Weights of a small transformer language model: normalized queries and keys.
Each number is 500 + 50 x the weight over its row's rms, rounded and kept within 0 to 999. Layers, rows and columns count from 0. Numbers have three digits each. The size before them is the row's rms in percent of the matrix's.

# layer 4 attention key, 640x640, rms 0.154, rows 40-117, columns 480-519
100:517470527535547507487578450510491493525493502574479568439588529523565569425421455425504508484385499542493531566419449471
098:451453459560551485546539459457577469520527541438431475583538528447498503480424470498439471521496511496504506542559553358
103:520551445464516426502458440500570444509479530515563538507509475473480525473517516460540421451467448516423455594468498526
095:524581470552521363554482435464467565533564409466499494390491525489480474550530489488514467528550485577440551526477536525
097:528520570512614510507436509523454526456440490455491548520569504525521492440519514492524402408447556407512555492532589453
097:490487477514496617509417447442503438425472452541449526566485525352463500511496517471388472519437546497471500539465505531
094:489452455489473417540471454468495493447461508572447503484651455462548562432542456505414552480500483427484436529476417516
102:542421520580506475552447450534552435404572547440411378436516568490471517497556583392454447559477500434564509450481459442
099:371485459581549549417414531508484530482508520513516547507582470507492533480519504486458516488525540531534469524323547499
099:514600511335516633459516542517424612514553463588546383416477523484519524427499508544435541442503473513523527528489628501
099:503539519494442504611626570467510449487535517483454556527576536539446510588458496491493491477483558519490520505466473544
101:476461491497542431461455533498500471583458399428470477606573428465471442541470561418505466499545450570467610453407487624
102:490500466445426495606396504534541538540479518554376395410524404512434467461591456503520468470590460483487494524440551436
098:485413440532451519502542525488605569461502458441468466433525522618538472546495527474535524482471531592446517464577509517
100:578511521468589488512484518434504558436613417392529478517593438460469442482437541493434435597464478476534566489477524499
097:529503440445481484540468404558580464520495505522481538511555549584551463450554446485490505476487532510471429475588516459
102:494582454574469444522494490520563438622486464446408485502470444499499438465496558487438408504477367584532420475515501515
101:535449529539536561495482598555594480523518526490515534476520454513483497519568417546532544448517564395438606529494523472
099:630574584477467504432526515493619466430503608545441475522515580407529416520464538490421580529518515534452552522511470521
099:506605482564518554625541557479416601472526533629517488420454516479483511532478496602524480539487552451506515398564555366
099:549512588535488515576470515499484571427530487490430498349442397384515575450445458478445549526496479484511447442477495535
099:523541470449475608501446555524429500392528506482515402522561543500569508570508369465488583485562601564508469475525418553
105:434527479603555512494471458510445499540465457538490506460544478406494453476562562584462393349546491484513504461574519443
095:518360537513464521492523532492488548405527642478482498563430554587549414459491453545557527459536591523465543508545554577
129:508498405467550573514403509458521541399556507447468468527497519461512560525671458493513500516454519553500542422486541519
104:411441471419480469516518442446503472587491503466505402488552643418462517529439454585499520459483474478539525422522577407
105:465454475536579449522489484428471440561527408496549484447406496430480420547460558553426463484405425504563601531452497463
103:503489503554438515470506571575521431553429507487531475503396518474545407409424559455447471505491442468438580526537433470
102:456505462491614480513665504487497611562490532545605514436566427463576415467468433481531606507439451489570591552518577518
101:459440510615446527562600466548519519530499550482573479494507497530488396511336557587539569501462423429467511560493481472
106:470528552553472491530560544495553491444513448549400479478501489560459401490423511413512452511460474407517593516467508493
104:470462503576500452479558550528472476528403508572557400361430521487419407496438550437597516497470530540508506452561482522
104:501582458447431375503501451531500460428416504501481486518508543475566475460450521569591501517517411465495495508401467543
098:464460465457550428504543436491527495583450522542516508502532548461548460515435431481480499480557520543504559456540443563
106:495556490399528457486466492531491511578552488473526438523595417405605411487439450545515546530349498455480560445493469447
093:494464469503458583489430402466425464544526435515515493505508511530492572560494441520510493527541496446491520492476587519
105:492523556568575562512472510492550568516501502546480550611541431498526547433510590466581598454517502549539492493597466592
102:449553535467484501552536461536467578565540516495527470514461576468502560409554517523388453406527527517462543434616393453
102:459556452530511501557674485473468509628430575516436392484471479549457474408542554505529432475449450533527561578597426462
107:539501431504467418532545487472527464567387507475533425487528567496510459567533489436442414495460485587435539446477564503
104:458508452565435521523504511527562375509539524488542425480525475511536384500508461553516550538476458521551503604557455459
103:479511538519458543573560522478421582417504498511520471445448497581404463486477493577553543486566465436428515478500521453
100:521470483538460555444419467553489535423545489488442457464489460526522654535565397532525547460525407537495486557408444443
100:521503589549540564537430628552607536474492459480504485516389435563552547462438544540665475487542466478536533453458540484
098:493492416465545552455512618489475483491421446466522487466486459439551471528498514505487509482480536460515496497556512530
099:517526490502511533495487505482502471490518539535562440530462554479464625418563569578495547484509533453473513564555526476
099:549521488485460532589468460500489455476543498551518477421342446477463501472564512428546407495590532442493512533525599559
114:460553402504472495449408432546465544504475499418466601544522489515597572466504507506454448507508465447489459469459466470
095:464404532515456515578565568463524566586478514441557530552457472503471560559450513441545546485464620535597606602451459452
103:464521491606422513527445527491553525464614461503513546491597495485534505460462530458531449477466541440537465515557651544
103:575502492517511485589422383500541492392388498473512593479520565483517545373583483485507434451520501422423551487433529509
101:541556493443537505494550452482548536404439476541483541442486581504502582466426519438502556523486414514428476536548469452
103:465475507492479536554484538559480535473494482443612581559474528520531549545501564479576460479424480545535562501501497603
103:490569556525435495489493613564538513445564554519487505549451402570459517541498469477545452448530449545427472515396489474
101:464510570573464543505586565522446455525572479465409469421488552466428523556468486430521498432474433587451473460568562484
103:560510561549472444547565527553544541536488424486521537498475507570501463492479558528483518493486482515483606524570501507
099:540597483435460515513458518456536501452399461431440506511541519512483489499498446423490436459560480423473432542507507486
100:456508495437513520486478376472476476447637539507548508590554434545566442484477563475522521434454559479515498474499446466
099:518553470482534542495478511517485496463510486555463530391479519479466549582531510464416349469511538486484475496445484462
095:580477542535484524498465410554484672477546441488591442527428471564478611485470612564451482494433516504467432577493498557
097:508516540491479520445559410421360472576401465530504509542571492544532484587530537557570460440429432516498463468524517502
097:477466465495484464535558471446445458560462416500453519447455633495501531542482499409494488511486534551456515507513599444
098:508377577461406474540475511531437524441501474487509427490563526399463491602452557514564466489510452494503556559368558569
096:468379482542530505489457524524540349452490366475524424318566495496604516475398506449470463592516638487454516529413540511
099:499518359527475507470486537523472406465592488499497555580449480572518579588477520459436492430510475528557441555476560503
093:481561497393584475511531504452503479551520515422545557553429514469484450462473498398392437585568460475513548456459469549
105:445472444502647516559509520414411505478505651459485609550511437550460484527576596479519593521458503428536542541522510535
098:487634502459433511523514451573393444530514513542476519513579541493442498499536525611596575426488532512604539465485486437
094:495547403515488488575460515461489448469496523499583540544509559465482504548477478541543515530481561402527521541601441506
098:482587559480496518508544468518493554520500421469467571418551544461592531503548450459458551481573475493486446526436522487
093:527569496472501518472539483452497589557493476576503554496515515563549478546455537487484484553517489507432539533578500531
102:500446602561469452477491589560503435538544485464447456562441471563493549424632545424478576465553458570452437542516567513
099:484476500512478462559487464465475449426546492525539444539548590567430609608481552477480479449515477399486607515503512527
098:538425528559499554477499468498529578608436511511587534501524564440400536590496453472585541592472517549472480486497477444
093:507528424438490400555517510456506404483500470529490499514504504462572527547462580608548424446517553556539547559477524469
100:569417464525600497456544496445479499554598479567519544542517532516401499545494502529515537517461511415540484544540515542
099:554527460434413522443493603464560436439486458467436583440412522469521541544497421526496529435599415496543480436476499485
092:509491398487452478496456452386506478518567485537529519542486524470482438496500603556426404566367514529603455527506460477
# layer 4 attention query, 640x640, rms 0.153, rows 41-118, columns 480-519
096:489506434504380535437466624501440528578468369506591539415457498547522457487528542469502498482495478508513532460498544484
097:517501435567445497532513545391436409578514454489508619538547512491540456512544520489457456536541455467528529463580542455
094:514531508605593530548493496501498397474451488495438380451420497456587525417501467622358553503526541477431473440491458548
100:464405494516579473600483441487484442573536464428608464432485467503407447434502581657540465564574486421513554442601505504
098:470497429507471454425583450556495468568505597493516475545555520526582468508523442484542533545546447390385437530483589437
094:528527597506556607514522460463482510534514492402503525532476531544467485563444526433556480418589449523438507535449504541
100:516585564496407537558471483481432515492496467459542493526419542568557476514545394540505480496461550508469497552525507465
095:597558523447517483558619459508456481537506502505533444464471403451520521444492586424442504433431469546476466506585477511
090:413493524534657426484511535493568542560445457497392516494510474466464616440516408503516568493505508465524436533465510492
101:554517483463523517476439485491505528478460458472515540543431544456557496429531553497527515542433456479484537474589546524
105:507431477455486613471518494469418580453462479548464457497449557543582461438453441575469533534577477463478561572546510486
098:491445548445589470526555433458526451447606536548541469485483592525510490464467563582530535428554530458547621418542519453
095:545533557487509525498457451469492509463464453534538507491633495442504463512536389525439492519553529443529476453499410541
096:466442519576460544523536518478524578562520511467500421487389581491527488456619467376571520549541529506482525522506491451
096:504387522448501556481480428492432525445519416433443487457513370554431577571508540409526532499504560496484542512442522618
095:462433528414453544452467494444522486501458463487556544446519511499508559619466495501536515494502490423468590672478438525
096:356472432449535497529527469507406547412570525374571484573478461572586513532430458441406505541542421593524515551513467412
098:404451400592419487503522421519493574562458472504524519464525526558471491463429528472490415364466539514511563496495496533
098:457517441498394548484509455442479545518447475510496561492492447436489392463525483448589464468491522582539529524453490476
094:400497440513491454495467415468494459479532476578528503554621544585446489544436427466475495479490530495460582543471493460
100:558542532421526475502500416552456529421482462580564582528458496503479462450518536503483577562484434473556447575406493515
097:440528493445431525511438499515454522541488485573491482543466541557487464533548491476552569543594499514426550516473519518
100:521493416520472426489474507487488467556499514357488462502496443455446494424487514352568453588425385489549391571530547534
130:405540491503529466456491502498540476451411532495572512522603498501509463586493491478610548503506550543544418434588532470
105:466517520560579504628572467520484468441487535509464523473504488432554556448607416529566515602511564501480455485528536554
109:504540448464550465482544423416449463436493382493627450536471447458491502503462527540533476543456407436418516494514529481
100:618502540518435465476612510444445472460449516428461521536492518493399508511467406478531579444512502459586474486612515527
089:504443478568575562585504506625494563547534574518486453502504476544495565487461490509527480457489559445477447504410543465
095:581585536393484431474522529521468416506472557547403524549507488588443488505505532454517502552507586470453493507461514499
099:512492596429534536557522507506452533525531497474527518493572502555443429519515571531519482468536490484392579404411430480
105:477554579419455499437425521485550458447486493595533515552495518451505461571462512523509610548472554456476437497488545537
097:470471546479505578567451611469541582508519568466458577456612554515475511585487495522376387420499526584522539616470451545
094:516454557492517524477531517489514576547551483475445553508448481454446479533421564513527407527569460562481495582499468528
090:424507566511488513553513434563505501533567536547556527454583595432502501508536558485521515419536504533496558545492428475
086:542550481564612428515464553479500471532508638445347498575424491532458477436486547488459590470469557501478490578495543548
097:568555441427508500466457408512479451446440509437506549531502449524555597466512419509418396448511371486425516530497553449
094:528407517534460527577489659520542493501475582516508471436517484488598444510467424505458491581492492422440441488531583535
100:492496408561458496528492531503538518537446405493592460475422581443565548539475544546599460612515575469471540519543528526
103:492468552504385584493498452482498544573552482513434545460474535497504355463436492535480468484549550442557484478504410503
091:529475560470397417471456473508462558509457529537471536417492530451552458523515573526505477525574537591500499487451497438
096:513483533481457459520437498502524516575489551422474529438505386475525536474442456483421492493480477585489505539480516478
098:487498552478452503601457446505564500423519552517496527519419474452520533469526528570419570471481465548518486482563549548
094:485474460413454485480519519523452482494449521531506509481563519541496528519576513442474482530465575502536456504488516502
096:473496485511513445501502489478441562525500546519477490511551599471531449508537477363487516525578494502486503525526424500
102:531545505539530531502488554528528504502535473518475612512572516565454500500428520528518505512481439480538393512547417434
093:502541547594475468462463537485504533540440547475467451513517532480407453550395544449388520494503505589585496441513481467
106:565531482469538496459451482404530551397545418565577534472440472572468422550503514549505524527490493440443474540536462438
096:506509513508444576504545534607466452588492500491431467395498467592486532476489342400502583456473472514504524358449551553
103:457509519416452445508569479521495494520400512483416422509468462503527510525437415432503429511554366467596532442440461499
103:528516542531510546481509479430528522538587501572535503556467493540456430531465561568493600573484520438571459497518547575
097:588471467526529515511613561515509422504527488511574606538468478469565510546565434449539502507509522459460554408375538436
095:597417454487437430566452494509489407609539435587479505442485469443468518489551541523543516546514549466547541488446531432
099:496435445548482486475456449519522518510397544524526527469466549474430527469482529496572498456511457492449487509526470468
099:456421547357453442589501508536581510441454559535556473555466432504593443563524453570462444519536546544493534540511499538
098:485488422474546449493466471467502546421450560538429514546503514435424431541511381533524524489565452553557489501506513509
095:493464568494544506498525609504445493442413459443450469429515485480509432451505452417435444535560481526507514435530477436
098:550513526514450458588551504532511521536471522499507489519539583469444630526554525451536533499491445522522440521491483538
102:429450545621541486483530482539477405454457460494508454566501419513504410518543554488497497556513489617571464489519452524
094:471543501588448470509514593510489483425513562546392459488538483492516493529639548509522382483540469549523524503568499486
105:510507455515597464446511461463557517482566478483533490489463519415454533594462366440498473492524487495492538494450480547
094:593475526538384563588530497440594524468615488538521509656546476455528501459436450502550427538519555523520524504514457408
094:416512476441528560500538413443576493477492505513507568492508492556475418464535483504520523519554593514452569351479491397
101:523622494564544508544557552418450516404562547434521512517437533485505458486446472565482576466515412382533557469520464574
095:478461527548464504574472472459516482476547474507552568417464529473489476500587410398534566514441484481444604501534563490
093:531430497488509517587502523546416565560501435518538512434527462459517536541518474508569498515414558532486498569508446451
101:627502494536463466451399480489497518567520500455478427462485485482500493508481509567441535503492578576506409528544437444
092:512484507487431423489470505465579548484485445432567533551464535509436571497521537448386426527511500489481546445495452538
092:504505542562513578542431481519600481503547462500546499469455483518470549477553510505429547501494435566533467491603513449
101:459561456545502513429406513442522494431504524488539447528370538509415542446491532510561448498462476524514554514544515405
098:532483464521473404490614407487472425555431527508484477446462483414512477517528531453514489458536517481522480414607534557
099:555512456438446480529546437419512388594437486626552437553495468489474488454492534496582495469495535469615529510530534546
099:523568456454488499552427531513549485522406490477534505444541381433533448460529463578505494498489472569572576433509474471
094:449452493513517494414483550504487502504542568522363477475515445512460426520561470497469373527473479495458456549560415532
095:564462503457437586496520466531465443559538471501464505539603468543441415418488496552464591508421431474484487507498487518
100:550497535502516482523496458508439522614411466508470519432555515480506482502466548484494525446549546572526535492400525523
097:481452581439539491434489453530484560493532506486497511554611425532551507553502472486524499541513546554561546453466462488
096:538441586538477652462566605441537510415638499408555542466509506473426524486541457410493516475630496562388497533495553499
093:500546470417436450446518442568452459517528515541488506550532519533492514436587467435471490496517509548527486549437443453